python train.py --norm_eps=1e-05 --attn_scale=0.201 --extras=["local attention windows", "gated attention", "capped logits"] --init_std_qkv=0.0442 --lr_head=0.00645
Each number is 500 + 25 x the weight over the matrix's rms, rounded and kept within 0 to 999. Layers, rows and columns count from 0. Numbers have three digits each.

# o: layer 2 attention output (transposed), 320x320, rms 0.0627, rows 39-58, columns 160-319
# v: layer 2 attention value, 320x320, rms 0.0689, rows 40-59, columns 160-319
o39:480504505475452518544473523476504493502528478542440482504451463500517493428479510516462475459473516480518502491463483511513485574507476501492510488456505489503482512475461521513453483494538514497513538546502503531457559521469477533512506501506472553505490504468452437535470508459561517527499520486491482486531474457449488515481466471459438487507481513519499492507477478442512497557466487441488494497514497460483486491508497476530472486475480462485478466463501464575536551495471565
v40:485478477507495471528485504477466514548534511493487490499478488484508501477528467486493495533534518528468539559516521511501480462508459518510494487495490513539490508507476490493453439510507508460500482515498461533527515486502518529535471512515550514477480486490554510498518505509547448498532485524521468532449502488518515474508525519508520540521484556511514497477531475500504549489507519504461505497515478504468512501497509463499492531520456503482510504574477549479527492460491509
o40:475476497517503506512506485484459510557516489486472490526473468494496508494540479489507476520530498502481503548489553528505512482499428518511497491465509489527485526506464493474463475503490474454513474483497481531514521473511527541543455464502549512488471482494548536495529474502518473466532502515508496527428507499498504475510514499489505512533477515540495504476513507487529524475503545479456501524536500532465500521510539461515501502526468527494521497547470525460527490439501526
v41:499509484472524531455551483478477475503430512519479516484517499458483514472505437499468518487529500460442546473502467524497497512465486524513495464474550462516497519468548455473484549494497511532495520480553448512526504553501474530486515509509498471469482510496458534528493493498508452552507506484502488481457528519472504500454533512525519468487492515499484474525476523499518458495479556532514531511500546506547505526472518508496529510514504493528538479545481482528453498476494498
o41:511511498494510536483566495481467481487461505516454502489530502458512490483503435507455510488530478475453521483501488522494493515472486532461510456494548475494504524464530460496475564500499522514487486489543452498512522562514479496491486512509488476454468502520485544509490494530503441544465501523518470493430511519472500509465490507522537473476488499520485489522465521486509459505519558533521528519491528484538488527489498497479535496509523492522530496520492521539445528472487479
v42:496466552530482506499497481505513492507443530507531480511494493518494526498491557501484521542475503518479482506493524472546537474483500538511509529557496541499509532515432508493495517488547457490516486472485517508493514477476497518533483457482540471524437531494490531475496497481538488471529497481476481515520509526484511536481494469496515500444563508485510473483445529551497544528429519474470515513494443494498493486468515472531504459522513550498454522563500524535511459479462501
o42:453460559521514520509481513517513490509448524516530492507492507508504528524496543514489505545502498508499474496513526474575548481481504559500506519524513513495492534531430500508513518511535458484516495482470527512490518488469509520518501469495547484526459558495515531451486523476524492475547511495473478489530515529475507530511496464500508501461569501488481500502443531567483571520445522472492523507487476474486463460462524488530499467515515543482440524553497547547495463460471509
v43:534515498536511527512492483475469507534534517508471501501492499491471519536536523549506530464500491431487488452513530493499489519480498482555502579514530495484487513477518482504554454532509470484481498525504485474519519524485489448478483455474512489506474549497526473497483521504496445505492496507498496513489547521490481499535499471502497556491476544499502511547461510534524501514514469513504502465458487477470463487501531492491533504528469442459495546524482477517487479523550484
o43:515504505514526532505479512482488497523510498478469529488473460524484496559534508525499541456488490433488517406507499478504504555479499490529517555500530479501474517479492506502522464543511490463456503524520480458534516504486504462455498455475501466505459564511515479532489498479473422489472520503489510523472546538481493526558496491505480543497501504494505503497471501541521501517511459531517465519491475464475490486504510493466550496535485454476487512492475479489500490544559555
v44:446487554494519527512552566480508480489491503473538510496500506471521540481450489542543470506503486499477487490479476449527469506500511517474509520505499464572516506510431472510471538492518496472488485531496519515503461482489466501585456512520492543512482496498548501503454458511478457539471498486454458580494520517546510500495489525513514468516492451489491540496463519493506488551502533502440511511500515535501489514519522496465477520474480445477476502534557484451420517550490558
o44:456494529505469544516555545468519481512505541475533504482495521465512536489457465561538489482498504497482484485496476450543481501505526509495479488509511466560539497517454438509432538528499483516482509505514504513495445484463468518559484511524544549511506515508548486502460468512497460521481487483447475559523515514548485511458469540540526481513489449499479539512465512478504465540492527497441524466500500540531504523529523506475481516488496479458476500555554505448455531556501487
v45:479497520480528533515486514491532546526481533500510520519469551514457492498515442490493544501495522492510502473496435472459535508485523528495515573466504536491497523517466524521527493502524470547503536485513487473456451524505507463464513503462507477448486458475459485531502415496507471532484493521489514498522464547477481491484472459505477480493467497537517542487523558501497501493518458507458472486541474492494494501481523499474471528513469475504465522482495517516484513466485510
o45:521517508461543538538486512512539533504503567498507503495463554522479471492526445498485524533493503507512476509477450487452507505479509510513499602490480568516492523514457500526519477510514498543511542490514482473478487500509510473476524531474512496430500483481451513550481427509510460557513513532484489485524479527486486516472491469522455499486452501507496553493496550497491513482514454488483452483531459507483481511461512498437475539500476481499441533499508508504483507475457498
v46:518522517470458516513482466470470500468470536520491533484521507498454545469463479499553499493554504520487487482495537506482488511523453566487489506546507515464518497525519450498467528467444482529453484519529452493533490467510510476499472472497400486486508525503515529493535477498522445553466468497518482484469488448484515447446501507460480462516485495518464539510520488500483531465527487445516495511462527480572498516455510526488523505496516500467465511471497523492495507550517530
o46:528526528474443500502480479464469515475495523536523535493486507489477555479476481495550492467533484526505490450510534550493515523529465556499518509550509506460503476508507467516524527474443481484420488517520450488526499479508497489514493455530403503469555523496535542509551466506506451540462476481503488469459485454485517443470502510462471465524504496504488540480515499516472531483531496429537497521471539483560478499446499505484499479497517489466447510483513520480499511557505523
v47:476522523458497501470506470488509523491451511479503483525525461498538484500514461572462542520485496457500493538530512485514461573521481458500495542496491486518492477491512458498482450526526464448463520522512514501453486508540490523514500502516463514502479538489508534525450483503522535482464493536534438451510542488474498461562443464466525506449501516526534504550502499527498493555508503487462503500466536496531471505498510465477494462517480565493466448486529501497471511539453451
o47:496519529468481488463534449501488524474479491498492487530528498489508505502516462570465543498495477446489508546525521447521468567492492494479500534501513472515497468482519453502475467531499456437477502522503509489401491510532494543479496514557481490516474544496505554536462478500514538486469493556549483418513553490498526470558464473454512479448506491539525510521488508543505519539500483495466496487466508523531481512492501483473476481544495561504456438502506495485496514522485470
v48:501478506508493462493504510529508522465506520516495537520520487546506498495539515539507524474461504429485485533457505452488543478519466420523594474477496481517516483532520485483479518482442513518485501545473492502525546472503469505497477519496476475474523516505517521526517507524561519536474460448498509495475507513450487505512470536501474449500529522536523513480490487424482548539477527528483495487475449492492536527504559505512467555561513479461505487482540485495511497512476508
o48:497475480496494451516502510536537518490508518539517568533504509516504506479524511517488486453433517435484505525451495450497526497536473436512617477516473481517499488580495520481452514469452537512496524529475489494525527442482446512503471510509491471472520527490520516531529495515586523525460486431515512476481506495458476503461478527529473452495517516549521510483511498446482560530491529523491486469480458515484516524496569539498465539538506476482503487490542494492522486508492508
v49:494507451500485489479520476497505458543487489519507464500461525447481538514478508478469534472548510539474552477537470432471486530565534446483531477499490507482490489481485507511501460456484475497529498484477486506481519502540488522507480453490542476519555497525494536510481462506513491511460519455507512483464529499505526514509484473499515518498484506495489502475440479482479523535506508483492495507526528501477481458465466498515550545475508540476498487544516521507517468485481509
o49:496510450510491471498520484483481475524479500492511470490479559467487552490525495502468532492555522529487554480557472438466486550541530440461541493516476510492484503491473504504511460458508468508530505483466469497471520518539475526496451443464522482510534490511508530501476461470518493502458490448509503479474542495513532522520502467508508517498487505490474489462443482491514520556510505498486515523498518492477500498479436491517527575486529508483502491555525515493522456512477484
v50:509496514482464484526512560503462481512520508501480540461500538478489441474529505509539515505518490503496518488567498486515470430542523524481470471488470512504516443521439554504493498545522467533513516497508532447512474534441558538512484522519485492517508440451512462544525513474490496515526536486559478516479495516480528475508509479498476508502472527470522498509515539503481477521522531453532503493523547511490463542548467504471470523460501497477483523512453524520498478508515520
o50:476489505508456485542488515482445492513508505511462522484489591487484455479525502508519475484502471471488538492555525490489476452526526502500497448486463533469527448533461529506492486553509477534487480476494521437516463554428569512489510505533477496521485453473505443533499503507512517514521530519552475519501503553485503473482494482502514527487471530506482497491515513494479468514540524451522506491518547486495473541552475485474455549482505505466480554494473528546495492487524511
v51:531506448486495508505493502521483450510449502540488526506509522493481487495513476499512503479481498512492558519466496479535547495567443500489476484497476517518520546537489532489509501479525457525491504469517504452536488551545539459511450514525525533486509458461509501549474467524443530467482465493498447445537464441501562473517445456486500509542549510514521504526484544547500482511513447497487468500524435511504467483478512499556524549473511472530487499542524495483529510493484542
o51:533496457479512507506487518510484471547446478534486493487484518502478472494521467508506494484474492521519561542479498461535555454544453487494498453529474524499522533554498518474501482463513481522492500469522500454579490508540509480502446525532551541477509466474514492566462463530469524462471467515519424471522456451506562470523445462485489514544574506516535508525469541545519484519508435482494468476529433498523488498477487493536540547480520500506486501511523513486536493503473546
v52:469521524479532494488506506507490503515463507440525486488532496515505509508529543474496496530561517448480489540522487491499481468457554475498536510433473517503525472531452471487491521457435467465462506497526474506532472476503555492508476469476481497556500551526499501505467487470532498484519457464513508472517517512527491454563544503477483506521520485529515521539488495494517517512477499488535526515534454440474517477496507521521543525532522488474516485497494453491490533472480494
o52:478528548496519494463496487505488510521463500467526503482523504526490500505553538457522488513541528471457480543509500480515458456454557465502529486437458496514512462503465489455484517459424473447470501499500449487531474463491548505507468474467457516563487542540493494495490496467563512478526448444540501468519505531543499469551528484482480520522514482514525522548468494491529523495465493505527521537536478461496521481480522521516532544535512465451518482478534477508473545469463488
v53:472520451481474519496510513488471546506512495489516482497490534500549478523531514461518482504457476530525485458455501519517526466536509520519482522498532450531518539548502478472447514533480545544501518493549467568517501514556491503520519472436479508493476545564541454496502542488510520474533518492516537534496519520515526502507533470459483473484505486511469513527541547487519500447488472488508483496491480494469506516471524465499494544510501487489472499525470492534488464513454476
o53:541522467476492505494498521471483546531518491483508468487505530505552499512524532454504499490451475532520520462481462537524529455533497514525471525498537446561500515539491450494450517542500523524494501491530474590522492516562500508523525478471488489521448537555564495503503552494515498483525514511539525532508526522500509470495551491474472472479509487510473494507529555481509492453478457488515460513484484515479482512473521480465500553504500490494470494525487457497476478499466503
v54:529499465503490488497503513484480498497464469484506514476502483515484487444489498484465506481492516418437483525480531486487526517510531464483480496532479543498493546490494501522486515443476454496501497559457523468487520489488514529509478448516543478516513462547482459462478532479479535542518476535438486544494499493508544491469498530452504527492537462533482461532492541509517535461502462490528491482441513491492478543517476492522467561490467540544533439539522505483494518521522480
o54:526494449502479507501491510478477508506479477490520492514497480521481482427470520458488498490497537449417470513486519475498498502483516455472464496525486519495471541511478508528502505438475432466517492582455500488476510488483535511508482462514535458519506496519486452504491542501477531557502490550429451533472508461489536488474531534449494528504515462545503467542481539527484551483498443484527477501484506467494479527513493499545481540479473529518552433548503500488495521519530493
v55:443466489466509480522484512499535523513464496531456501530468481537563483430503510523506532502445495557470521484523532556493516492469558485493531448561507514502553536480505474463468557529529472460493515542548495523490519496551474446478539525522487498545542517517482544524519461467466487548499463487520525499471501479481524482498481510528530481562488490490527498509503511508483470470564510522536450476507526533470483504522507498493526508526478517480542502528511471543551484456476486
o55:445436479487480490545480488533545512532487498530458504508461489522568475421488515484524531500435507557477521479547520566477489517471538479525512459570516510500548518498477493466470548534524493470501497540579490524510510506544468456480542529518486480543544529481457568535509483469468477534497479478531507491479537476467523479512500510552542466568516489509514491512515479526452482492550503533520438480528516542494499498505489506505542508522515521479532492520491461561548497437484495
v56:476458501470502504476514505502428536508495462457480519484502515523523471500526528455500511496506506460477559525525507435517514536485514453519489513457503532504476499522493525501536515479508532487504482560535509524497513562485517518542492464527497568497508466506487494465498542476512492488508511476520564513473478498500472496525520501510478462517482526485524541471502480501462445517500510523431508505511552526527445468452475510517513492470510493520517466467470515497511500519486529
o56:491442485498488497467474490496431539518505479481464525497527523549524475479511530458492504503516471449462531546510487445492497508489527450524488552468479537474483512512489493521509510480485551484463480565520519506512511562482509491536502473518479561503524478519509483473503547487506498500504507455509561503469529515497440517519533488517464450503493484483511552469511483470481442519519495519428541517535546518521461490504487508524501486474481487499504472459471525542490491539480497
v57:550454548507527453478460524522474485540479494503473528512518487520450503507513500558524490522480461477512473555463509538516517528509470566476514512460530484517512517469530462521484515528500442456588499505501464484519498490487504453512522445533483540501533486479501445540533476481511514508505519508466512532548505508522518493507490468501448528487516517510478459509502489460504507503530504482508487486531487485487472489505473505437536483494496532524514470541498459539498493496497541
o57:529425538497517429475458503528480476553491525519480558525531519502451480482509526532519484529463463465505462548456508551517504514496493564467529489480513470487512507472539477510493514532510432468612509511508461481528486474497489466506518431510474530487512496487495432549512496491502505522490507512482502550579541489543512497491502473486451526486500507485473487528468499458508507490526483489500495489514490487495488503487489521436531467478494555494506489529525469531501482502508527
v58:451475494535541498486505467507506473480526530526521508480503469452492505460517461483504523514486490486519493474451514488514532479539513496554483505519528475493495491507435500510502483531509485514522442502503484527480490489529548502496477565486469498484482451551497463448476487551520500501469532519475482468476498501508481490536518544513470488482507544479536479545465474514519501475525531479533534495519465511489479574495466486466486515504537489541577507500501537521504498559578496
o58:432467483535539491482496483497528473482547506505496494458485472470524500485519493484491524499466502483506502471467489496528534489504518504552472513504530466505509496537421497502489474542506478497514450523513477531462514480518550507496481556485452484465504467544479487434483487551519499481470536518477493464470526502498493466507549515491499519473531543487524495524456468522522502502528527490537540500514450511490481567470455498466475502505505475534554521503494528494498477560582522
v59:496490511565486467513474478502491509520464468503492485476506505504501482471493485479452518523552513512506421539518540460508500458485499511440493472522510507495476458497515510479555502467465485518490442527525466514546498504509530505511516450534481493453500484502508488534514481522545522470536468493497497498475508522505484511491432517494509480506480439508493464470459457539490467489474490485450529472498485434529508522544540482485488547491471493458517488472550550492464508505541488